Weights of a small transformer language model.
Training: a variant of Muon for these matrices, 152M tokens, 9180 steps.
Each number is 200 + 30 x the weight over the matrix's rms, rounded and kept within 0 to 999. Layers, rows and columns count from 0.

# layer 11 MLP gate, 256x192, rms 0.219, rows 0-144, columns 96-143
159,192,213,200,213,210,234,224,193,203,254,224,203,225,173,184,225,181,247,187,212,217,215,224,214,159,230,222,220,188,171,201,225,203,219,170,228,214,191,233,226,198,199,205,228,208,198,194
175,157,284,166,125,188,230,210,204,190,187,193,238,246,211,161,211,228,211,227,151,196,195,213,207,211,216,203,209,222,158,192,200,193,209,199,150,187,213,226,142,252,264,209,212,206,276,226
205,174,171,211,231,197,157,219,223,164,183,206,248,188,180,240,165,178,139,166,165,149,242,221,143,165,243,176,217,262,156,253,164,228,196,157,192,132,218,127,128,202,204,229,200,224,171,142
244,199,168,192,177,235,217,188,209,208,159,236,168,215,225,201,181,211,205,206,171,163,247,172,181,190,211,203,217,177,185,209,196,241,179,231,160,199,195,138,160,175,183,192,207,171,208,161
255,218,169,218,164,208,237,180,162,249,240,223,179,136,159,208,179,199,229,183,199,241,150,233,220,205,203,151,179,256,212,155,237,168,154,224,232,201,211,246,198,198,231,174,198,244,114,212
181,191,236,194,170,193,274,160,167,210,209,197,189,179,177,192,185,296,159,240,123,242,273,199,226,142,226,200,195,108,199,205,218,158,214,218,228,204,176,232,179,161,209,210,162,170,180,215
203,160,172,178,187,233,206,170,222,202,190,201,191,203,196,236,212,211,264,258,179,197,176,191,140,218,220,193,196,212,215,293,208,180,154,181,251,206,201,180,249,229,194,227,172,159,184,200
176,193,167,195,245,169,221,181,175,216,211,232,243,141,220,216,198,194,177,206,239,198,221,216,177,187,188,228,210,172,218,173,249,160,195,172,170,203,177,194,190,219,236,227,182,248,204,209
139,193,216,178,227,177,182,170,201,186,251,189,232,194,221,171,223,251,240,173,188,154,202,186,180,204,147,199,221,186,245,199,206,182,218,230,217,177,155,211,217,206,169,205,152,228,196,210
154,161,196,214,181,167,200,176,238,220,203,190,181,200,227,173,152,204,212,202,185,196,190,217,180,160,196,206,166,188,224,194,209,214,202,211,207,207,206,184,175,181,234,178,211,213,187,175
191,233,204,222,229,187,223,270,164,200,171,220,160,216,217,210,191,174,170,201,161,138,237,198,219,176,170,160,166,150,165,232,188,170,243,229,165,177,165,147,162,235,192,242,237,180,181,194
196,159,235,177,189,182,253,224,175,210,218,211,232,234,195,208,260,130,206,206,217,156,189,211,226,167,226,179,212,156,200,225,185,216,192,213,229,169,267,171,170,214,219,245,184,205,204,211
230,228,201,225,201,200,178,218,170,212,136,223,196,189,219,181,244,215,169,164,186,218,214,201,218,232,177,205,227,175,189,213,222,162,196,201,228,230,173,205,191,214,185,263,199,244,199,243
127,220,136,238,189,159,194,252,203,257,214,174,164,148,167,214,199,205,219,195,184,155,176,231,184,250,234,137,154,178,209,260,225,241,161,189,190,226,223,230,179,289,214,166,211,251,194,162
213,168,172,219,138,177,139,232,196,216,202,153,246,199,168,237,223,230,191,226,175,145,160,210,135,234,172,210,165,214,198,145,205,183,197,226,190,215,197,238,153,218,182,211,206,218,198,244
210,188,160,198,205,196,253,198,135,150,268,204,192,182,168,218,192,212,220,198,155,154,223,198,203,172,178,240,220,179,216,182,217,227,162,179,202,209,182,243,235,211,221,189,234,205,292,170
175,184,229,160,165,185,215,164,191,200,169,204,239,216,135,208,168,227,202,172,189,221,167,235,201,106,180,170,214,231,198,177,203,208,149,167,157,195,166,164,214,216,178,209,169,189,168,206
199,171,162,218,230,262,197,199,209,242,167,203,283,227,165,220,217,269,232,175,225,166,126,202,233,191,167,179,236,198,225,194,197,129,169,195,201,177,222,166,180,215,141,187,197,154,185,183
225,231,236,209,198,201,205,164,226,229,210,171,136,205,192,243,206,241,184,247,191,193,224,158,220,193,221,213,115,206,212,208,190,169,189,222,198,171,214,152,214,242,149,215,211,182,216,238
204,188,191,204,237,213,217,225,239,237,177,179,184,186,245,178,176,204,145,246,132,190,218,233,181,212,221,171,199,154,231,146,221,173,215,143,197,148,215,167,200,209,211,241,208,218,188,156
169,240,180,245,216,243,202,254,172,144,200,209,217,216,220,230,219,191,184,150,206,225,200,176,210,254,210,232,215,211,193,211,224,183,222,192,158,179,217,170,211,208,218,194,205,193,216,258
168,190,209,179,212,269,247,230,189,192,165,178,207,178,208,226,219,177,250,215,195,252,191,224,176,168,199,179,210,160,145,186,162,206,169,156,185,231,166,208,254,206,224,207,211,149,186,190
203,222,150,214,149,165,205,209,251,240,175,257,224,184,189,245,194,233,160,191,225,189,190,209,178,141,222,166,245,198,173,207,244,212,177,147,163,161,154,212,162,137,181,227,230,176,203,204
206,212,238,160,174,180,205,203,180,182,214,200,235,191,184,226,174,166,174,180,187,177,175,176,182,185,160,215,206,183,213,221,235,217,235,172,190,180,164,161,218,186,157,192,232,238,210,166
232,210,218,239,226,179,241,227,245,268,202,233,233,180,214,209,207,194,204,151,160,202,216,187,262,220,216,191,201,175,187,190,205,189,267,231,216,192,166,227,252,179,229,185,186,154,231,242
207,205,216,227,174,194,219,198,201,268,175,209,69,165,207,208,201,240,228,183,176,153,246,186,256,193,184,201,152,201,171,198,227,214,188,215,174,210,188,175,179,231,184,193,163,244,202,164
195,206,209,177,162,129,196,195,226,192,202,199,175,158,257,213,172,186,142,239,184,200,225,246,189,221,193,172,186,175,182,226,218,198,227,191,204,177,192,196,234,174,139,240,185,232,198,187
185,167,255,194,223,175,187,228,172,195,205,225,258,168,213,205,180,200,183,223,181,190,149,218,223,178,198,204,167,173,186,209,170,207,239,218,174,191,176,202,202,192,209,182,127,203,234,207
187,224,178,168,193,250,220,219,168,166,150,161,194,236,231,213,202,160,172,160,207,186,234,195,167,209,174,244,232,259,192,205,200,210,215,218,212,168,234,218,194,183,165,209,193,232,127,198
225,211,200,184,236,281,210,178,217,234,155,211,191,193,212,217,223,140,170,230,186,133,232,195,218,199,151,216,211,203,203,220,185,197,228,241,171,212,206,232,192,221,179,195,161,234,183,206
202,219,181,242,157,183,219,180,197,253,153,207,206,191,215,162,209,150,169,252,186,151,161,228,149,239,164,142,182,171,205,231,162,215,148,207,180,136,238,226,181,219,184,175,210,191,172,198
206,181,223,210,212,231,219,241,192,166,229,175,219,216,218,163,163,193,203,226,236,192,203,144,176,144,205,198,193,229,164,198,209,259,178,156,175,207,169,250,189,160,234,213,201,228,253,165
193,225,216,214,207,177,135,236,232,187,154,233,192,162,197,208,185,279,187,183,197,224,200,216,209,221,192,152,155,222,253,188,137,185,160,220,218,248,184,220,157,192,207,205,213,203,166,133
202,212,189,179,230,219,135,246,146,156,212,153,234,212,198,263,207,212,224,182,162,204,231,205,285,171,192,186,222,232,202,164,209,199,219,271,222,189,161,244,148,192,178,241,153,207,223,202
134,151,185,234,208,263,174,210,165,194,258,199,199,234,197,151,171,211,200,161,136,185,199,216,205,200,186,199,206,171,198,221,270,206,204,246,189,168,172,193,212,216,213,157,192,167,165,226
195,228,177,255,205,235,197,193,202,169,169,194,194,209,176,268,188,218,169,226,199,124,173,203,201,225,171,154,186,209,199,244,240,171,168,222,216,149,210,206,182,181,206,210,202,194,143,150
205,175,199,250,244,168,224,180,209,199,279,223,179,205,179,237,155,220,193,144,167,206,268,238,212,175,177,192,271,190,246,228,263,232,219,178,153,168,207,179,203,148,164,247,222,206,212,203
247,200,159,233,177,200,207,199,232,283,192,196,204,217,204,203,156,238,202,182,159,188,216,196,185,210,163,180,235,136,128,202,209,208,207,155,199,179,220,204,204,195,177,166,185,200,251,189
225,230,184,237,216,221,215,234,211,195,198,178,213,250,240,229,232,223,197,180,198,253,189,206,250,149,168,211,191,212,135,208,227,222,248,243,197,201,265,235,240,245,199,228,174,203,209,198
198,186,191,176,192,240,176,197,217,217,235,190,209,191,202,223,189,206,146,211,213,216,233,196,218,187,201,202,193,163,190,178,204,199,199,227,245,181,160,222,175,199,173,162,144,176,257,158
184,176,226,216,237,212,230,243,181,208,233,187,260,219,192,250,181,237,198,187,151,218,184,249,246,183,241,225,204,205,214,189,174,184,266,169,218,165,178,207,175,232,179,220,160,185,190,217
227,174,181,153,167,196,218,136,173,186,184,168,223,194,159,235,253,215,280,211,201,197,254,219,176,172,203,168,211,153,217,142,218,232,187,195,178,217,233,169,216,207,147,151,255,230,201,150
218,208,199,246,194,161,211,233,193,273,142,202,208,197,202,216,220,215,186,196,198,197,214,195,176,160,184,255,204,222,179,205,223,225,211,211,205,181,149,225,159,211,231,141,182,219,193,200
169,153,182,230,177,228,156,233,185,232,168,216,246,174,173,158,208,243,224,213,230,215,162,196,191,211,194,201,162,213,182,209,250,170,200,212,213,142,208,202,168,180,197,213,164,134,139,200
215,149,226,199,200,180,162,173,196,237,167,198,205,181,222,145,209,264,163,177,171,193,187,210,182,231,183,210,203,198,199,200,199,149,199,185,199,248,153,201,201,168,222,176,182,184,213,185
153,232,215,276,193,144,173,155,229,248,153,244,266,243,176,239,196,237,222,202,236,149,183,244,190,161,217,149,184,195,197,182,222,195,235,197,187,240,177,196,227,172,183,229,197,202,204,135
196,160,224,250,245,200,151,178,196,162,170,207,198,207,226,217,158,219,183,193,243,217,218,204,200,244,174,131,222,236,108,213,165,183,163,219,186,240,225,216,198,213,208,181,161,206,176,203
218,186,245,197,204,212,204,175,129,130,191,209,180,233,270,222,155,160,176,237,199,193,223,186,173,133,195,178,201,209,195,220,191,241,183,172,172,212,200,155,241,232,172,174,256,214,208,171
218,214,221,173,160,211,213,227,219,226,185,244,234,189,187,226,239,219,185,188,209,230,206,164,185,187,208,199,170,172,198,218,209,184,227,170,203,220,187,244,163,196,191,191,186,169,192,130
179,182,179,185,182,232,226,211,188,175,206,185,238,220,192,188,195,212,225,219,214,206,203,258,241,198,168,131,188,208,186,117,189,225,205,231,204,195,179,215,205,239,170,163,199,162,233,192
177,174,251,223,165,137,204,273,123,188,218,238,195,165,148,191,176,229,229,171,200,210,237,165,195,219,173,264,224,152,204,253,202,182,196,178,251,166,265,199,203,199,187,208,191,189,204,156
225,221,193,233,244,223,266,188,233,222,208,227,214,257,187,227,199,223,176,204,167,196,201,222,219,217,186,182,160,238,219,241,228,209,232,187,179,169,217,213,174,191,190,218,198,276,196,182
147,172,203,205,170,189,210,172,206,219,211,220,218,178,161,220,190,141,177,242,172,189,201,228,209,228,184,248,237,153,159,218,213,206,183,192,209,234,178,193,232,204,200,192,128,257,212,234
256,234,180,218,249,192,220,190,228,187,178,165,196,220,209,187,161,210,158,220,192,168,171,177,173,171,208,190,189,231,225,143,198,220,207,150,139,163,180,192,138,187,211,135,169,218,183,180
222,225,199,255,198,181,224,207,195,188,202,197,175,188,213,200,189,198,230,216,183,226,214,192,124,186,232,210,184,208,201,238,193,188,187,233,174,206,191,216,224,207,195,200,213,210,195,221
151,218,228,194,218,236,154,183,205,243,157,183,176,197,201,208,206,210,206,238,200,121,205,219,164,188,228,204,209,234,199,203,237,183,171,260,179,219,130,242,215,224,225,143,185,211,178,190
202,250,229,219,184,171,222,206,146,165,191,183,167,244,216,188,198,260,194,173,187,169,202,213,178,182,185,176,129,185,261,205,220,225,203,234,176,193,200,212,222,198,215,208,165,191,195,161
193,189,234,144,223,206,237,184,165,214,236,157,213,224,178,206,225,196,207,214,191,154,217,183,197,198,223,198,217,174,246,218,232,210,187,214,193,197,167,221,182,221,199,222,192,159,157,158
214,172,218,155,205,246,223,211,162,231,160,212,255,219,161,196,194,154,195,197,208,233,206,195,184,161,159,140,228,228,175,170,223,217,127,205,259,243,206,206,156,198,257,160,181,230,202,199
179,168,204,216,214,232,215,217,214,189,214,182,225,125,153,187,187,204,232,220,214,185,211,184,164,182,183,193,225,171,191,137,217,156,166,227,244,174,164,228,157,189,181,206,209,228,267,182
202,208,205,224,192,230,181,183,139,185,219,186,224,220,173,242,173,196,184,158,217,185,176,185,188,204,251,154,218,205,152,186,233,217,189,226,209,179,219,223,194,213,208,254,193,245,231,217
210,218,205,233,219,278,267,180,239,197,213,199,207,204,223,235,177,189,234,236,200,230,179,132,213,231,179,178,250,220,260,188,220,204,225,209,168,219,223,249,176,219,199,243,202,183,204,153
177,184,208,153,193,218,173,229,226,207,161,197,167,210,188,148,260,203,185,260,204,176,186,157,199,197,128,245,217,182,224,186,186,206,207,249,125,200,188,237,243,210,239,184,208,199,154,201
234,176,215,156,178,164,175,217,169,243,149,196,180,229,232,207,273,144,170,218,211,162,175,197,248,194,139,193,185,222,223,203,254,271,139,142,253,217,274,210,160,186,150,241,195,159,169,215
240,196,202,222,166,180,214,178,208,209,145,237,222,169,189,187,183,217,217,162,192,188,193,225,232,191,209,193,184,198,219,155,258,215,174,222,201,186,204,260,172,240,245,186,217,229,169,213
205,181,286,182,234,233,176,163,184,152,201,225,216,239,169,209,241,209,144,185,133,253,223,169,197,196,109,189,179,181,243,157,184,216,282,175,206,206,169,253,232,223,205,206,181,227,172,221
178,189,196,185,161,189,187,234,184,168,193,250,187,215,180,216,223,232,190,215,189,210,209,251,269,189,144,193,169,189,244,166,262,183,199,211,185,257,194,188,247,152,205,157,194,211,189,211
232,163,202,199,205,196,204,210,190,202,129,252,215,183,170,142,214,231,220,229,211,173,247,183,187,240,232,211,161,212,191,171,215,153,193,152,211,191,222,181,133,186,226,221,238,139,202,173
195,192,152,198,239,235,162,259,222,243,204,232,207,216,190,186,175,212,256,199,166,203,170,168,215,165,243,207,205,152,176,167,222,203,132,126,181,230,227,217,151,218,205,228,172,173,210,214
230,246,203,187,209,202,208,206,157,189,224,191,200,207,211,198,177,208,188,149,160,189,196,234,206,178,222,193,199,209,181,198,169,193,176,169,217,170,185,220,233,178,170,220,271,201,149,193
196,126,170,229,197,172,176,201,198,212,202,148,173,207,207,166,225,220,200,175,253,175,222,208,243,216,182,204,208,213,201,146,204,265,243,177,137,255,163,237,212,193,185,235,213,220,176,187
216,146,178,236,189,203,215,205,252,145,202,246,187,132,180,214,207,226,203,211,188,204,249,189,226,196,182,245,215,229,199,183,171,212,213,147,162,148,194,243,171,242,153,155,190,188,232,200
217,177,196,184,187,203,205,211,140,174,189,148,166,215,202,213,189,183,246,220,159,213,202,229,195,205,188,182,171,214,175,222,267,201,233,156,200,201,178,203,207,194,225,191,184,147,177,235
180,173,225,198,210,148,239,169,255,206,167,229,193,176,118,206,239,179,155,200,194,162,251,152,158,204,204,176,212,195,216,210,205,173,180,181,162,166,247,220,210,214,217,245,181,223,174,234
213,226,173,160,207,195,217,232,185,211,228,285,241,198,207,243,208,126,247,181,163,222,243,211,133,199,194,195,194,221,214,198,187,177,202,208,205,240,208,219,210,228,209,184,215,204,194,192
215,135,192,212,144,189,192,194,219,192,145,197,211,204,208,178,182,215,232,208,178,196,194,225,187,204,203,112,177,196,190,197,173,141,182,184,192,159,180,172,178,200,199,225,150,171,209,234
205,180,175,268,237,263,177,169,193,254,170,218,215,163,186,164,213,239,170,208,194,253,178,163,209,150,133,208,142,214,149,226,128,152,231,187,231,166,191,222,196,212,205,221,229,168,217,234
219,160,183,198,192,192,223,151,128,153,208,232,177,153,213,178,296,174,203,193,183,230,216,227,192,178,225,174,205,241,216,154,225,231,170,164,174,189,221,227,212,191,209,195,177,198,204,187
227,199,278,270,263,174,191,214,171,219,240,166,236,187,193,214,198,187,154,163,169,197,181,201,206,217,150,182,265,165,211,197,192,222,189,182,157,189,218,256,183,215,212,210,225,214,184,199
235,167,250,184,197,195,157,193,177,241,171,199,229,199,136,191,200,212,197,163,226,144,182,200,201,163,137,178,209,222,204,244,220,174,195,160,184,217,224,189,213,234,281,208,220,211,222,194
181,183,207,175,197,202,207,191,220,183,251,215,221,249,228,181,249,210,160,261,187,167,232,235,294,194,186,188,244,197,160,234,200,166,171,220,191,225,226,261,170,235,203,196,189,258,156,199
190,190,244,238,188,197,229,156,199,175,201,164,259,142,222,166,166,207,212,167,194,183,214,157,131,183,228,169,191,160,175,149,248,206,224,186,235,197,148,211,203,234,179,164,148,144,203,165
203,200,251,196,170,197,196,233,167,214,184,206,207,173,212,271,222,204,201,217,188,191,181,203,177,184,200,210,137,241,188,167,209,244,187,170,222,169,151,221,172,203,144,230,224,219,215,212
204,202,156,250,232,240,213,204,181,161,198,187,188,172,186,155,245,205,229,182,201,205,173,164,221,170,197,180,207,205,204,170,215,193,140,277,217,216,148,230,203,180,183,213,180,207,128,218
199,257,192,241,151,241,223,169,186,182,249,215,227,232,171,238,240,191,206,156,212,184,170,193,159,179,143,158,184,197,189,176,227,167,216,175,202,199,165,204,207,196,226,195,187,190,176,192
214,167,256,181,195,219,181,210,169,197,149,229,237,199,228,232,180,223,181,261,203,195,193,246,160,160,182,193,191,177,177,178,257,217,233,195,196,221,214,226,174,182,207,182,212,234,242,188
198,200,222,200,204,206,143,251,236,198,206,185,248,218,248,136,251,173,167,184,147,197,190,243,185,219,184,155,202,201,199,222,191,185,188,230,227,175,176,223,168,216,228,241,212,187,163,251
215,192,201,180,218,216,239,227,171,203,224,229,213,161,226,186,163,220,236,207,178,187,160,178,189,176,237,248,254,248,209,252,209,254,200,205,178,160,173,171,191,218,188,207,164,203,152,219
196,225,247,248,260,153,141,221,162,204,167,176,187,143,154,170,180,237,238,261,172,170,210,210,174,233,169,156,171,225,201,182,219,183,237,188,184,255,195,189,210,255,205,230,220,193,170,182
206,193,185,210,201,168,200,190,254,175,194,188,189,217,250,204,222,206,237,177,210,201,208,200,253,238,181,190,200,244,213,177,174,183,221,203,185,219,181,231,195,195,191,270,166,135,170,199
135,170,197,207,139,174,179,189,173,190,204,178,230,194,135,168,207,260,213,207,197,229,196,219,209,210,201,224,153,188,232,222,248,192,162,177,154,240,170,184,206,187,192,215,178,224,152,214
215,197,202,182,202,192,193,168,160,202,223,161,157,204,150,201,155,185,175,234,239,184,209,228,200,144,206,221,158,218,136,238,207,173,223,231,165,248,170,200,115,198,207,226,122,206,196,223
178,180,222,204,218,208,198,229,160,207,229,212,214,188,196,153,208,202,161,175,230,193,182,189,164,192,239,149,173,211,200,179,202,163,199,230,222,205,227,243,208,205,203,208,173,208,197,216
210,226,179,189,170,161,222,244,171,210,204,155,214,167,232,203,212,198,181,206,188,178,221,156,222,245,213,172,207,198,214,197,175,109,207,137,209,192,226,177,178,187,209,157,226,199,187,149
203,175,206,174,185,183,217,179,212,240,234,182,228,230,244,220,228,209,171,121,222,232,240,221,241,207,208,173,178,193,214,186,212,213,243,186,242,202,269,205,139,173,168,185,172,163,176,202
198,185,247,203,235,170,203,212,166,199,193,145,201,187,172,181,226,187,192,190,195,193,228,249,250,183,235,201,228,191,196,171,191,188,171,233,224,245,197,227,219,184,198,194,175,198,236,227
200,190,175,195,198,189,197,168,190,192,236,203,199,202,190,171,196,158,173,230,167,211,189,164,238,196,196,191,211,177,136,192,232,191,243,216,182,217,189,207,203,171,208,230,212,222,217,207
214,212,218,189,169,229,148,178,168,212,212,204,166,207,172,234,198,177,211,214,162,148,161,236,184,203,169,215,202,262,197,143,234,214,201,163,246,188,193,173,214,147,233,191,198,167,204,250
225,239,188,191,181,217,176,212,173,124,227,250,202,181,230,250,199,186,186,278,190,237,200,212,188,191,235,195,180,194,197,264,177,197,219,165,223,157,194,188,153,219,179,216,184,191,191,171
187,192,178,183,200,197,233,211,204,186,231,220,271,206,214,204,210,232,152,177,228,187,218,163,211,193,217,202,191,158,208,156,183,196,200,216,218,191,214,241,227,164,237,222,147,168,147,205
213,211,235,171,203,203,201,212,197,217,177,210,215,205,192,146,204,196,196,195,175,201,222,190,154,171,208,214,170,189,140,215,226,234,161,214,213,217,229,230,213,191,194,267,190,188,192,206
213,203,206,223,223,250,172,216,197,176,172,212,182,192,147,189,176,224,203,207,198,222,252,208,173,225,141,101,174,208,122,197,187,250,211,222,226,207,183,230,219,136,224,212,174,146,232,199
237,227,197,259,174,189,153,167,162,196,200,182,214,208,203,243,183,202,177,238,190,224,194,206,198,230,219,172,239,207,179,143,237,201,201,167,140,198,199,222,164,206,172,197,248,254,180,170
238,217,181,208,171,195,230,200,207,166,178,233,209,169,172,254,213,153,295,174,216,199,252,201,242,225,208,176,179,193,237,181,215,198,148,215,209,228,206,253,214,197,210,261,214,182,165,226
209,211,226,192,186,175,209,261,197,152,199,163,209,203,193,230,239,194,192,306,204,198,233,213,222,185,191,234,198,178,217,162,253,161,262,211,177,181,180,224,176,211,155,237,211,263,186,139
191,157,225,205,204,202,234,187,192,199,186,160,156,216,201,211,219,221,197,212,213,228,189,175,230,190,149,178,188,196,242,189,210,246,206,222,193,180,191,228,183,245,207,213,182,231,170,228
193,176,197,191,177,166,189,159,195,178,177,211,201,190,145,187,163,187,186,198,203,198,170,240,191,189,262,178,207,180,191,197,205,172,257,216,162,213,153,223,208,183,201,196,193,268,158,189
216,195,210,176,257,181,198,202,222,195,257,244,234,178,193,189,249,231,210,211,187,219,234,150,156,207,183,184,213,233,175,211,171,237,205,179,126,142,183,189,199,211,194,191,152,190,139,196
260,166,173,162,224,254,241,199,248,225,228,201,232,236,179,202,148,195,233,211,206,165,153,177,104,201,217,162,192,133,146,210,193,203,223,232,213,177,176,226,209,194,167,217,230,224,183,206
219,182,197,181,193,222,236,185,224,239,227,189,206,180,194,224,161,273,222,213,124,209,181,126,214,186,235,223,192,145,202,187,235,214,219,173,183,175,247,220,196,157,192,193,205,226,214,178
196,214,192,215,146,186,172,186,184,233,153,220,174,152,132,189,272,148,153,224,241,234,238,204,219,170,144,157,194,207,195,238,165,252,184,228,208,164,207,222,184,213,209,218,165,228,191,179
211,152,154,154,231,256,244,182,184,182,188,199,171,169,155,215,220,199,206,238,199,207,203,224,173,165,195,164,242,194,239,201,239,190,155,197,175,237,208,183,147,207,246,199,208,211,174,287
202,224,172,200,164,185,207,163,253,215,207,214,188,198,209,227,196,189,197,194,222,145,180,184,247,218,225,182,202,177,176,243,294,222,139,206,236,212,228,217,151,167,194,220,199,191,224,217
173,187,168,152,211,171,151,221,190,200,228,185,128,187,213,220,191,172,169,216,157,152,226,185,167,169,235,178,236,185,192,173,200,228,219,175,183,222,201,266,208,174,151,171,223,208,208,213
203,234,160,224,214,193,225,172,234,174,137,179,167,192,204,198,231,205,214,208,215,189,181,170,224,180,245,121,220,246,169,248,198,207,211,197,182,203,208,167,169,205,195,196,197,218,207,163
207,180,245,221,171,194,211,156,155,187,178,247,188,185,191,206,204,237,213,194,229,117,242,199,181,166,170,221,158,148,199,190,208,258,159,207,205,128,173,176,185,186,218,144,203,180,153,213
230,209,170,121,162,244,199,222,215,202,123,195,234,223,219,210,203,218,202,217,134,236,175,193,189,222,215,196,182,209,171,211,184,189,241,259,193,223,268,174,148,166,221,197,216,205,153,193
214,188,207,248,232,164,194,173,207,202,187,208,177,165,261,186,218,221,178,154,144,184,165,235,201,163,179,173,197,162,216,220,195,211,196,230,172,184,218,216,234,223,274,198,190,221,184,142
235,221,290,196,213,208,207,214,169,214,214,218,163,153,174,177,204,227,257,202,191,205,185,281,208,237,191,207,220,197,179,240,181,223,204,176,155,168,207,199,189,181,235,232,226,211,212,204
149,197,147,187,222,244,188,161,186,241,220,204,208,199,225,190,277,233,203,168,172,156,200,231,220,228,147,167,160,132,171,145,157,182,188,244,149,213,220,200,243,197,219,201,157,219,232,174
216,185,184,208,209,271,186,234,225,163,220,164,156,196,152,260,163,236,213,217,188,199,229,180,200,214,228,184,140,257,180,176,223,213,223,205,198,185,168,217,217,202,143,149,196,210,197,203
187,186,242,185,179,203,197,236,213,152,202,189,203,158,168,178,200,205,163,232,174,174,250,205,212,157,162,122,201,209,194,256,171,220,231,183,242,190,215,240,197,189,181,223,199,143,174,170
253,243,182,173,200,167,180,244,211,196,180,211,178,174,207,198,240,193,205,224,199,183,237,174,237,231,252,144,165,212,215,212,222,157,212,223,175,134,191,212,135,218,241,154,158,215,192,163
158,208,193,171,174,195,200,256,185,184,161,220,244,141,170,196,167,276,230,141,207,266,176,190,175,248,129,189,210,197,137,216,207,243,247,203,205,214,257,151,173,263,161,225,215,214,152,140
168,212,224,195,190,168,191,172,198,196,198,223,158,191,221,250,188,259,198,209,190,210,274,182,261,195,207,176,233,196,172,173,177,229,185,196,180,181,239,158,189,205,191,216,163,235,236,158
185,155,234,162,199,161,184,197,198,172,166,209,155,187,220,237,236,192,276,185,204,178,214,168,217,152,173,230,224,159,228,189,264,277,269,236,166,198,180,187,231,234,157,178,202,236,206,168
167,159,196,237,176,194,219,141,210,186,169,232,194,236,163,216,145,174,177,145,172,242,219,160,211,200,191,184,184,157,180,161,246,172,161,241,213,202,231,166,233,220,162,220,209,225,215,222
229,149,236,183,201,212,256,196,209,203,163,106,258,213,275,182,221,172,155,157,175,170,180,237,169,226,165,192,163,161,188,188,213,220,192,217,204,142,144,177,208,185,242,243,156,201,185,201
178,233,206,234,254,251,265,182,181,196,187,232,240,216,228,199,199,204,207,206,190,227,186,197,196,193,213,191,222,219,201,199,236,208,216,193,219,205,191,228,274,179,177,278,206,193,152,199
257,232,166,230,188,182,196,179,227,189,174,186,175,226,195,226,169,207,185,213,246,176,220,185,184,190,173,148,200,228,238,239,199,200,171,237,156,215,183,193,173,181,226,212,220,198,173,204
146,153,181,243,224,265,223,235,216,212,178,223,203,200,211,210,212,178,202,193,190,257,149,206,171,125,233,253,208,223,180,242,204,218,199,214,183,171,209,186,177,254,255,182,200,256,191,205
163,131,225,180,186,201,179,194,208,224,198,238,210,192,146,249,195,189,233,184,148,157,227,161,162,200,248,172,228,188,161,169,189,207,211,217,151,232,180,179,157,208,278,189,161,202,170,235
244,189,194,150,174,233,183,172,207,207,199,215,230,191,219,254,182,223,250,216,191,221,189,190,174,180,176,186,193,192,213,188,195,172,209,192,217,190,209,155,243,251,228,242,239,239,237,234
238,153,220,199,169,209,234,174,240,208,216,194,230,213,223,218,208,166,142,187,158,153,171,193,223,210,211,151,220,226,209,192,223,136,239,181,211,186,136,233,192,193,199,181,165,201,227,182
217,231,187,181,208,201,223,172,164,185,168,193,179,174,210,234,213,206,172,162,214,173,221,205,233,193,172,217,198,175,184,161,170,175,216,177,222,195,212,208,209,168,162,191,173,219,197,230
130,165,242,217,211,170,194,218,168,263,211,232,207,144,169,228,204,227,213,183,152,184,221,214,180,209,204,195,199,176,201,212,210,187,180,187,149,240,226,247,190,208,210,203,137,194,233,193
214,246,207,196,140,231,202,182,229,201,233,213,192,228,155,182,192,235,157,204,214,186,210,234,190,186,203,232,221,191,202,199,247,211,172,213,218,155,202,238,182,220,214,233,188,250,263,203
212,168,188,196,218,214,209,188,234,201,183,230,206,212,205,235,221,199,228,218,153,228,211,227,196,241,182,193,231,185,206,217,203,205,211,213,188,179,194,205,231,210,190,218,158,170,226,240
195,223,172,241,194,207,186,229,223,174,224,213,179,213,198,166,190,206,186,166,154,151,166,187,167,188,163,200,195,224,192,195,233,221,212,227,171,183,239,187,210,168,194,208,205,258,180,163
206,212,243,207,149,158,246,214,242,220,220,208,247,172,231,173,256,237,214,195,158,190,186,261,206,206,177,220,242,201,213,193,201,224,178,189,137,241,232,219,201,232,212,210,149,244,183,240
197,216,246,196,238,173,199,151,212,174,98,179,183,191,203,152,178,169,240,199,197,244,209,202,189,162,259,170,207,224,138,199,161,183,185,205,225,239,220,208,219,198,194,193,240,189,204,228
166,219,179,208,222,226,183,219,188,189,211,145,219,244,180,238,223,202,218,206,157,233,296,212,185,214,186,178,210,198,171,241,139,208,203,198,256,212,291,162,174,225,153,182,149,137,201,185
230,160,230,232,194,136,193,189,207,142,136,209,211,265,187,209,171,253,175,188,190,208,183,180,265,185,179,176,187,174,179,204,200,245,195,237,207,193,196,156,245,194,176,192,231,247,228,215
201,222,227,178,159,152,173,177,211,180,220,221,198,211,211,225,160,193,202,176,166,219,230,228,179,213,243,190,180,209,165,184,220,196,201,251,200,183,159,214,148,164,198,218,187,168,229,170
199,155,194,193,169,203,261,241,203,202,142,208,193,229,223,242,131,188,188,165,177,239,186,212,205,185,202,222,165,219,220,154,219,234,235,140,192,151,179,241,172,220,180,162,174,214,175,207